From a checkpoint of a small transformer trained on Wikipedia.
Size: 9 layers, 26.7M parameters.
Architecture: RMSNorm before each block, rotary positions, no biases in attention or MLP.
Training: a variant of SOAP for these matrices, 1296M tokens, 4944 steps.
Each number is 128 + 24 x the weight over the matrix's rms, rounded and kept within 0 to 255. Layers, rows and columns count from 0. Numbers have three digits each.

# gate: layer 6 MLP gate, 896x384, rms 0.149, rows 14-30, columns 128-255
# up: layer 6 MLP up, 896x384, rms 0.16, rows 14-29, columns 128-255
# down: layer 6 MLP down (transposed), 896x384, rms 0.157, rows 14-29, columns 128-255
gate14:128134111097138150167130152160099125131086164118150136095128139114141124131152120128128102135150120071103115125134130152117095112128137104119114106092134130125163093113142105163115097153106138129120117100132136152106083129127139127145118107076124110091138137125153134127193110132139084109116123106157140128106148096129128122112106152100108121127108123140058100150113151147122114111106
up14:138122163116161156123110138164126104134121125119118135112128137129132095151143157132140149127130117110124131118116115117130135117146114133089117105097136146137077112139136155153127157125124147161130151130149135165118103136184128131161157098154121135164155125162132123142106102146099152132101124128152154109165124128113117105147132136157156098117130131154133114160130115099124145120109
down14:164156113130148092157177133121139106174126130123145155098126131161112153099111131149130119106125100150125119105133136128104113123118135100130158094144109141123119116147186098151104067149134078129100105124128118105112103142116121094161128142063119133108122110125150139109122108153135115121120135111094124130137094139149126168129118120104122124166111124134075094105131120114109114148146
gate15:119151103119168132113159132113115133102116176156183119161113163129112200122114121108108071122094116113112105122150169104116144170138112118114099149141097137136146131109111195145122116124130126113147121145129130093134139133126116156133117141117114139125146141151125106118133107121169144142138116104122136133141120147129106134164101137103121113152095175118077109145115132159146143095145
up15:142094152127071148114107132098127141127100139156084115114136100145146117130142107150141154147132132117140120105128124139127147143146149083148111132165162132149132171147160130138082121109141064158101100117119130148149110122117146136127138140129112112120136108129124144117148140133121165084143114102137163112124128108124179110135139106132172081149145127110165138113137136109106123129168
down15:107062165125064123145119085138131126139149114137087128124082132097144116171120161158136149137166115100118188140101088112157138084079147126113163125113083123141107126177100120093148121150112132166142108125106108097174138083142152129117117128163063110131117179137154135140119140124141168094074116114170085102142137090124172118132124164167104109115113117108130175119117117123100130110142
gate16:117114105115137112113169122157123122068102141088176134107116137116145120120145081134111135079137156189171086138130139128098139137142118075151135122126149106145118160111138147160110131155140124136124129112109146110133133168163130156130081158143105157103181117123165127105126094097116155113118119133113130091118165097149126163127122144100136112159155126145139144122098131114088147103125
up16:142129097085132145135082139121164106162129143129131112121153147129152105159116137104172109142146128087100089118168108098109129164134150134154146173128132118120126147129156128172130144073142169077108115118128112126119146136104157123142154131116131093103134093102106118117123174139143119165089130155128161141152100118085114100142097183181145110134110168129153137134165127148143125089088
down16:103092155086166128116104187145174121132127148147131167129142124107126143134118119138116135114156127116093120167098140149109095127151153113104145158115134157121109131162091105129133116130149155179096145130114112108128126101104148137140118112094155119069133139136154090157128097166149107148155135098110107143091077100150133164114082079173110130147124128138140153170132125097126128110107
gate17:174120116093143084131100151139109127158140178099153077139133198110147154151093101110139103123138074135092164129109155113163126098095117084099131165129126129119129157091139125155184165125128134122125074156146114165115122114134101104105149104108122143117125127128152137116122133128156124125163141097111095123112098131103097137110116062150093132134131118183116119131129150137090150157144
up17:114128102126144119072164118124155123119115112115100162146122105085153084108116113110155130085108142153118120135093123122125131146157111103088088146148159139126097117163085148108102140133143096109136167083085126109158070111124129126172088118110172117137164153104111175125099112151122109132137126141131103073149173090138163092114092142131134123092099135142132122144141091101102113152140
down17:093139136129106151148120118155120155135141116177084154097138142140133144142160138122111112132135115097133080140136101140137157117112120155157144130136123105147154094170125104123064138069093127117148167102130107109114080135086093161130137134127100130109107109127146118157154134156131161132079109165174144127108162129066160122090135169128100135157133126130154120131123124133111145118096
gate18:113115135134130103098131147112139150116136131079162132144122112117110112128124144134117136121122135138136121140132098107125129126087125155138140100142146137166130086139093129138145129091141128129131128139137145118137110131108138152139132152152125127113157101143127163138114112137160127171134131107126133144111129150098120084137146150154148110122127091137113123127141116132148163106170
up18:134132132142126134167144129137145167146120128121100125131117116152087139146095132109119139133115136124187109130115115137131132120165122100129130112139121140100149120124142147129115098101144099138100158122096111132152158131143137108138115108164107116132122131133101123105120131103139139099115118144145116126099146131174149100095116103105148132089112127145167139108130122103095122160131
down18:119136112063128147142132106165143113167138158146123128136120168101145151103155094097149143149125116138130165120073147146125136156140137131135146116121153110152127156109125126120155147122123111124152126137116106135116152116148125123159132115104139146126144155158148096119104133104117133126127126136133111120124158161075113141183140109082141081127103116094135108133129136123115112118147
gate19:129112180175111127054130178138126136124127119133162116115161144115133137136149121151088115181092126144136101149147124109114106161147143104122132123097138090117136107108130182139157149117112165079135098163111125140156135170126101107122184123121164124134089136148098153084108102044071121120123136167091132127109130102131118106119152127107156125152103118106182126114133146129115124115100
up19:118115118154126130128131149114108128114103100119153132117116116154147056094133112160132115184125127167119151150146095103118157106149168129127151141164128095129104136115114110135125100135136131110179157146124146131075098115152114117121115124129139121122128107113144117105126143093061122106119125111108168110118105146125133112135143140104090087164104118105097087192154126142110159139165
down19:094124121129157128130097117127112126141095135100166118070119131191155100108119158142139131119108093175108089134151138157128142114140134182175136152117160170146159113099125138169077169134145157152134107124092128170084132080120128130138122096169111095104123136134127097142123094148146154133153123102135111152127101154148141158163095115132145117158083145119142148184131139104133139069125
gate20:127141141155114113117116126124142067119129135120120112134157099143138122116126118116140103150100105154113085157200126109156142134087148126140161152149117102097107132144109074152151081089139137131162085112091103146102090092161107129111149171163093173155119142105139111140135143050142126102133107141137111124126101103171117096120118083132136128115115135128133103119110101107156116067131
up20:095162115131136122110118128082122073130147128171098109175128104090173090131102126142157122161123121157149103134165157100117122104173093132128159142161154114118145121147135115114086118080144100160143106124131142136121131076138106111170155148139124160111124147137092146144137103109174143150126114151133149160105145120109117142131119147105167122133160091137101108104143120076118121136121
down20:121094149117140145103141136115154138178076130102126127135107174120074128127114138137151129097156156124102165128121088117191123149080131105084107179132119069132103127129142171149109152144137158176089152098106102116121128149129107099070105155132154107130127095136142141131107145113156126126136098154120138121130098152120109135156117125114118097105116118122113136155120092123131134149159
gate21:108073141118126135136116101106140147110133102127120150141133145109154103136082102112159086118098144143155117109166127143129134134138170089088160134161115053090164120110155119108092137115104146136082121121144135125108075134109126125140108145130113142107131127130114135119180099111085137126136149156125153144102142140139151121169121089135118178147111155135118120155129117139103134148143
up21:123132080145123098123157128159096109132109130109146090109120145133161137077113118116125105117129140106111135123095091188102082133086171105108097154145122160119162133120128120118112143122145134133141115113129083159119153091144127149124145164155167111133130112149106125139119162117119103117158115140128095188138112092153126096117113142116153142121136110117115105087144148126082160084134
down21:160129130131109169154151121084133097148134181130137161123113143104165119122092134098100164125106123129115119126110152112134136130129118111118137123160083126120107174137104109119152154126130117135121140133099129114146137111128116112134133139133144110125126134145142117167131118110130125116129107110110124143169132101141163145119120138139131130102138163160160141139114135140139165166100
gate22:113168103129146151102129146155136136172107116139127151155114129122164139092138120136075120142126058160168135117111070176152126156119083145101101123175133134125124133156084153167098123141102152133132133108118148092138147138123123172131102114116174113162160128117130083130140142113126098108105164129072117109116134113127122116114108156123059122150154144126135172121160128138111125147145
up22:121125129097100161115156145088146103127104129111121115127114120132112090118137140133151130130159147098141147129169147106133138093134102136110119146077082118119132105079152111114171083139146117118126136153112097139166153096123082098132127100132143119125095150141114139142115099133136141086129078134152133099142132103127134127114166083117185101124128154108096101162072086095129081135114
down22:156106115170141126157109081140145110107118110094126105173147101143149111164139132114137107164121114150094112131136122077138131084142125080158114142119150105129146165091161146124100076125124101142132114175136134139137144082101123088119142116107099162130143101113148108078152137102127134164108121161129137127138170111121150146124151096120155128149136109126163125159126161115104166132103
gate23:123132090112150104106117102113162126118177123172124128084141089134115135140110133137123104144125083111129112125113139158131180124082147103150119120151084097153113132099075120132180094072114110137155124137116161120110135137149153137114108163134148133126122100141159090093100078097159098145161094148108110113138090145134144158101109150116152143136140143146150133174188102102135142142103
up23:102086164147109134130113121124137093151119121179128149086156117179091126157118142152158130151184112089142120118090105119116135103138089139155156116132155168178116164147091152128155149119090132152141105127117163146094154098153148162131141136152136104172097128127146071128077133114173112158113172132140115138097164162083156149126109196134162133105187157109103082107156092131129158168065
down23:115117150089130161158142090133149132185142132124136140041081128122117149159114121077117117163098103120134131138110081124123116101117140109127096104143158168155129126115101110141121139111156138118135143181118092111126172094170157127137147134088116122139088136099152084091142139109132139141139119172135187099162136150147088136110101156118133106153106149135091128118116094179156204117074
gate24:099140118130119126088098117121135127132114130130112115161124114133094149137140162124110098123143120107124123120123127180142125112121108121155091144143110146134079130073158119119132134139142127110153140082115146075076145145084123138110114185122162125143103095122108120148137130142154093153123131102155156114118125116153123120116151104153128132130123097126083156169139141098134153135151
up24:138137158122122164147117127110141143110145132133121132156112120137118167132143126127085127109148111144129117116139124093109130133121134158140113119142120145125142145154095158120146112151109120133126154172126124128128131140096180110110115144147108088165163112100161096158143149143166123120158117146137122137100125110124151151118137148092137128093106141148144145127145115135144153109113
down24:178143151120127142137160156124151128151158163149138121122107118118140160142164124141111120140138130191072166090103098104140079125104112243139110111126137117112121115125113155142119119132133122155104139168115128137165116104072144139138134150135129106114144147113078118127092119099122153126137052116122125124105110090148143149136110147100138155129122143120130144122154158100138122133082
gate25:097123133139103103102113118083166138112142099080128143095117143125121129132145155110131155121110131104091126148121121116126117118158138143153107121095135175104102130094143104206128138121161135144136150113177155148117139136140128127127102130147079135086109169109143109134086120182165138150161129133175127087070153119107161134120120159103127131126127142166133102119115132140131140126122
up25:120143127126107130147102118096149125148063101118128133090115143141171121082139174124142130132152110144133081126116058083121124116081175146075095133133155111100128169121086088143148152147135140164173119159160063088127156160132159113130121124134174138135133168120139122109130145123123144142132127121151109136199144146092178152131152137130117097151137088129114086114106106152119141068100
down25:146189126155130096111133104125150163119183107098176131141114153134118172142081138119114113127147130119092099119154147134153105142145163137158154119144161164152102123104199099098108121121117095146124104128134133083152152110215162131093130116164162142146136128161159123179131082134156159146149099089132159123133122122092176162110112160113122112137149129145150140128157089142099164100204
gate26:126101126101153150180105122140174137134157128146145135067120148121133119133118152100141114155098150114100081134140130164125101073135140144117101124125181124099106130118132126179131104161146115130059135118150085091135124138177091156114097160100138164182058109125130123153136183126154111115135111109143113092168147160180139118145124104124121137118136158097138162136156142134122107108091
up26:125140141132113123100153120109125136160120141139123077152154108151106101098097126157131125151167138082119139101098138116131173147161129102103139090106088110134128088090113162100100114108104093111165162172152173131112179148074133118163122115177179102121154167111156071161164101144092136105130120141161105106057149133105117137139125148150121138105138138157111133132071111123135120149121
down26:106099165116113099122122099113158133135115109168138111153101132129115106103125147144095123136108142098134181121127137071133128161111132113138143121142076169113113098141137131097147132139110111152148156093137157182145176110102162121122152111125147160085153138102122107093145119102107132098121102141131125105067117098147124154095146158141135105106110108115119109112099093118159184148114
gate27:163125112102112106142121131134147108128115112141109133103184100109086113135098143169127152155146114134171120120110168142153150082132136109131111152118096129132128151127089104112136122123115142092111108089126165130139129116111184148114130150131074145105149141143145110096072119106111157107139129167136151152117162162096159138086131134141132063148132134127172136115137101148129120172167
up27:140108127112126129122138145153127157120147086130115127133149129113105144133077100170170145126171116154110130150106118123124154107150133127119147120153114141129152158128120084109132125104114179109108135170110105153142155118105124119125130077130114157105167133132183131122118123100142173124152125150108138131116131067098147168141101171142146105132131124111143157159160141099110080118091
down27:126124159154109153124126154094131115113152114096145089143148134128129108120096115126132117123140130171118124156149098099110152099130105090133085119176175124185141113119161113092081161134129122199109167093115126128161128126156134085124161104090133152152092156177126130118117139135140130129095132114133148122151116148135124108139139098123122154121129151128110142179159122126116166151136
gate28:108143164109123114138128162138142077140127134155141079131138124113151128091123150143121172141128110153076121132124110096113123134096138135154156118147126130137141147122117101121101118130160131077098119126142123123139098090124143131129145148116118123131138181122177121098125138089131113124127128103141134114127117146150115096092132137121127180176112077092127111149132129146099184141108
up28:151131136110146155102093137146113103160138117160097142143137152106156163107116140143116127112095112121118136109108138144163162104175133157104115145143154153138153111141093135167158139128153185122114128183112121102122173169141132124145148148136146105121169116145110130124129131124142097104151136135122128143138175099153146171144134109116133089081173095122120119124106136099150098147129
down28:099157140122131123132160123113163111123112083153119102134177139139120103141166149129108105137096119177138129107125108161137116129133152124097191058141132108121126121117105104161069128128106105151149157134149158163119138135105133125139117101121144133097156156077144160106119129135142139142100137139154098147137124132157147159135090116109125132159069141101147164117138129140092113111119
gate29:142111136124110122138146091112129146109105072150128104099136144153134162080140124086164105133120148126103118116131093131101097140152173108135140139116148149098113133132124069126098148098094102094067159122141161108169124121095169097126095117162149114137132058122150110140114154147159148127107125082092116115154116106110136098078127139145061102127141150122111149157146101127096135133079
up29:114099154146137136111127109153147072119158148096137140132131140102123132087154108138134138170095160113134118086138113135135131161152147110156130134107164145129145110106144149113133101129148090150195119150126124107082126137152144097191129139162137114138097119149143137135129144077114128122093175145135128113159152152129145154119096130160119113152129129123150154120096134158137133112152
down29:165136122114113110158167097160161141101106131165108099109143118147108140144106138115112155107102119132108142099113134116109130160185168095086135137147097125125141151148121125132103149129103136097139179167135135151111109123144153147103111133155114167088115110135152070139101139120138181186114136124140115111143151104117129134140142135166120156132102124121088163175117130116151124093111
gate30:086101126114140120147143119129162136098103102143103101133161164065102107087131114143106103086154148137151128186137066118128161132147144125097125134078109130101062172116138146141135139126090145148127146146118123123114127146129139097132116137145153129093131130110108151132147137134124161105150113125115108150092116117111113161117148108083130153124177125122098144117124133132108135128114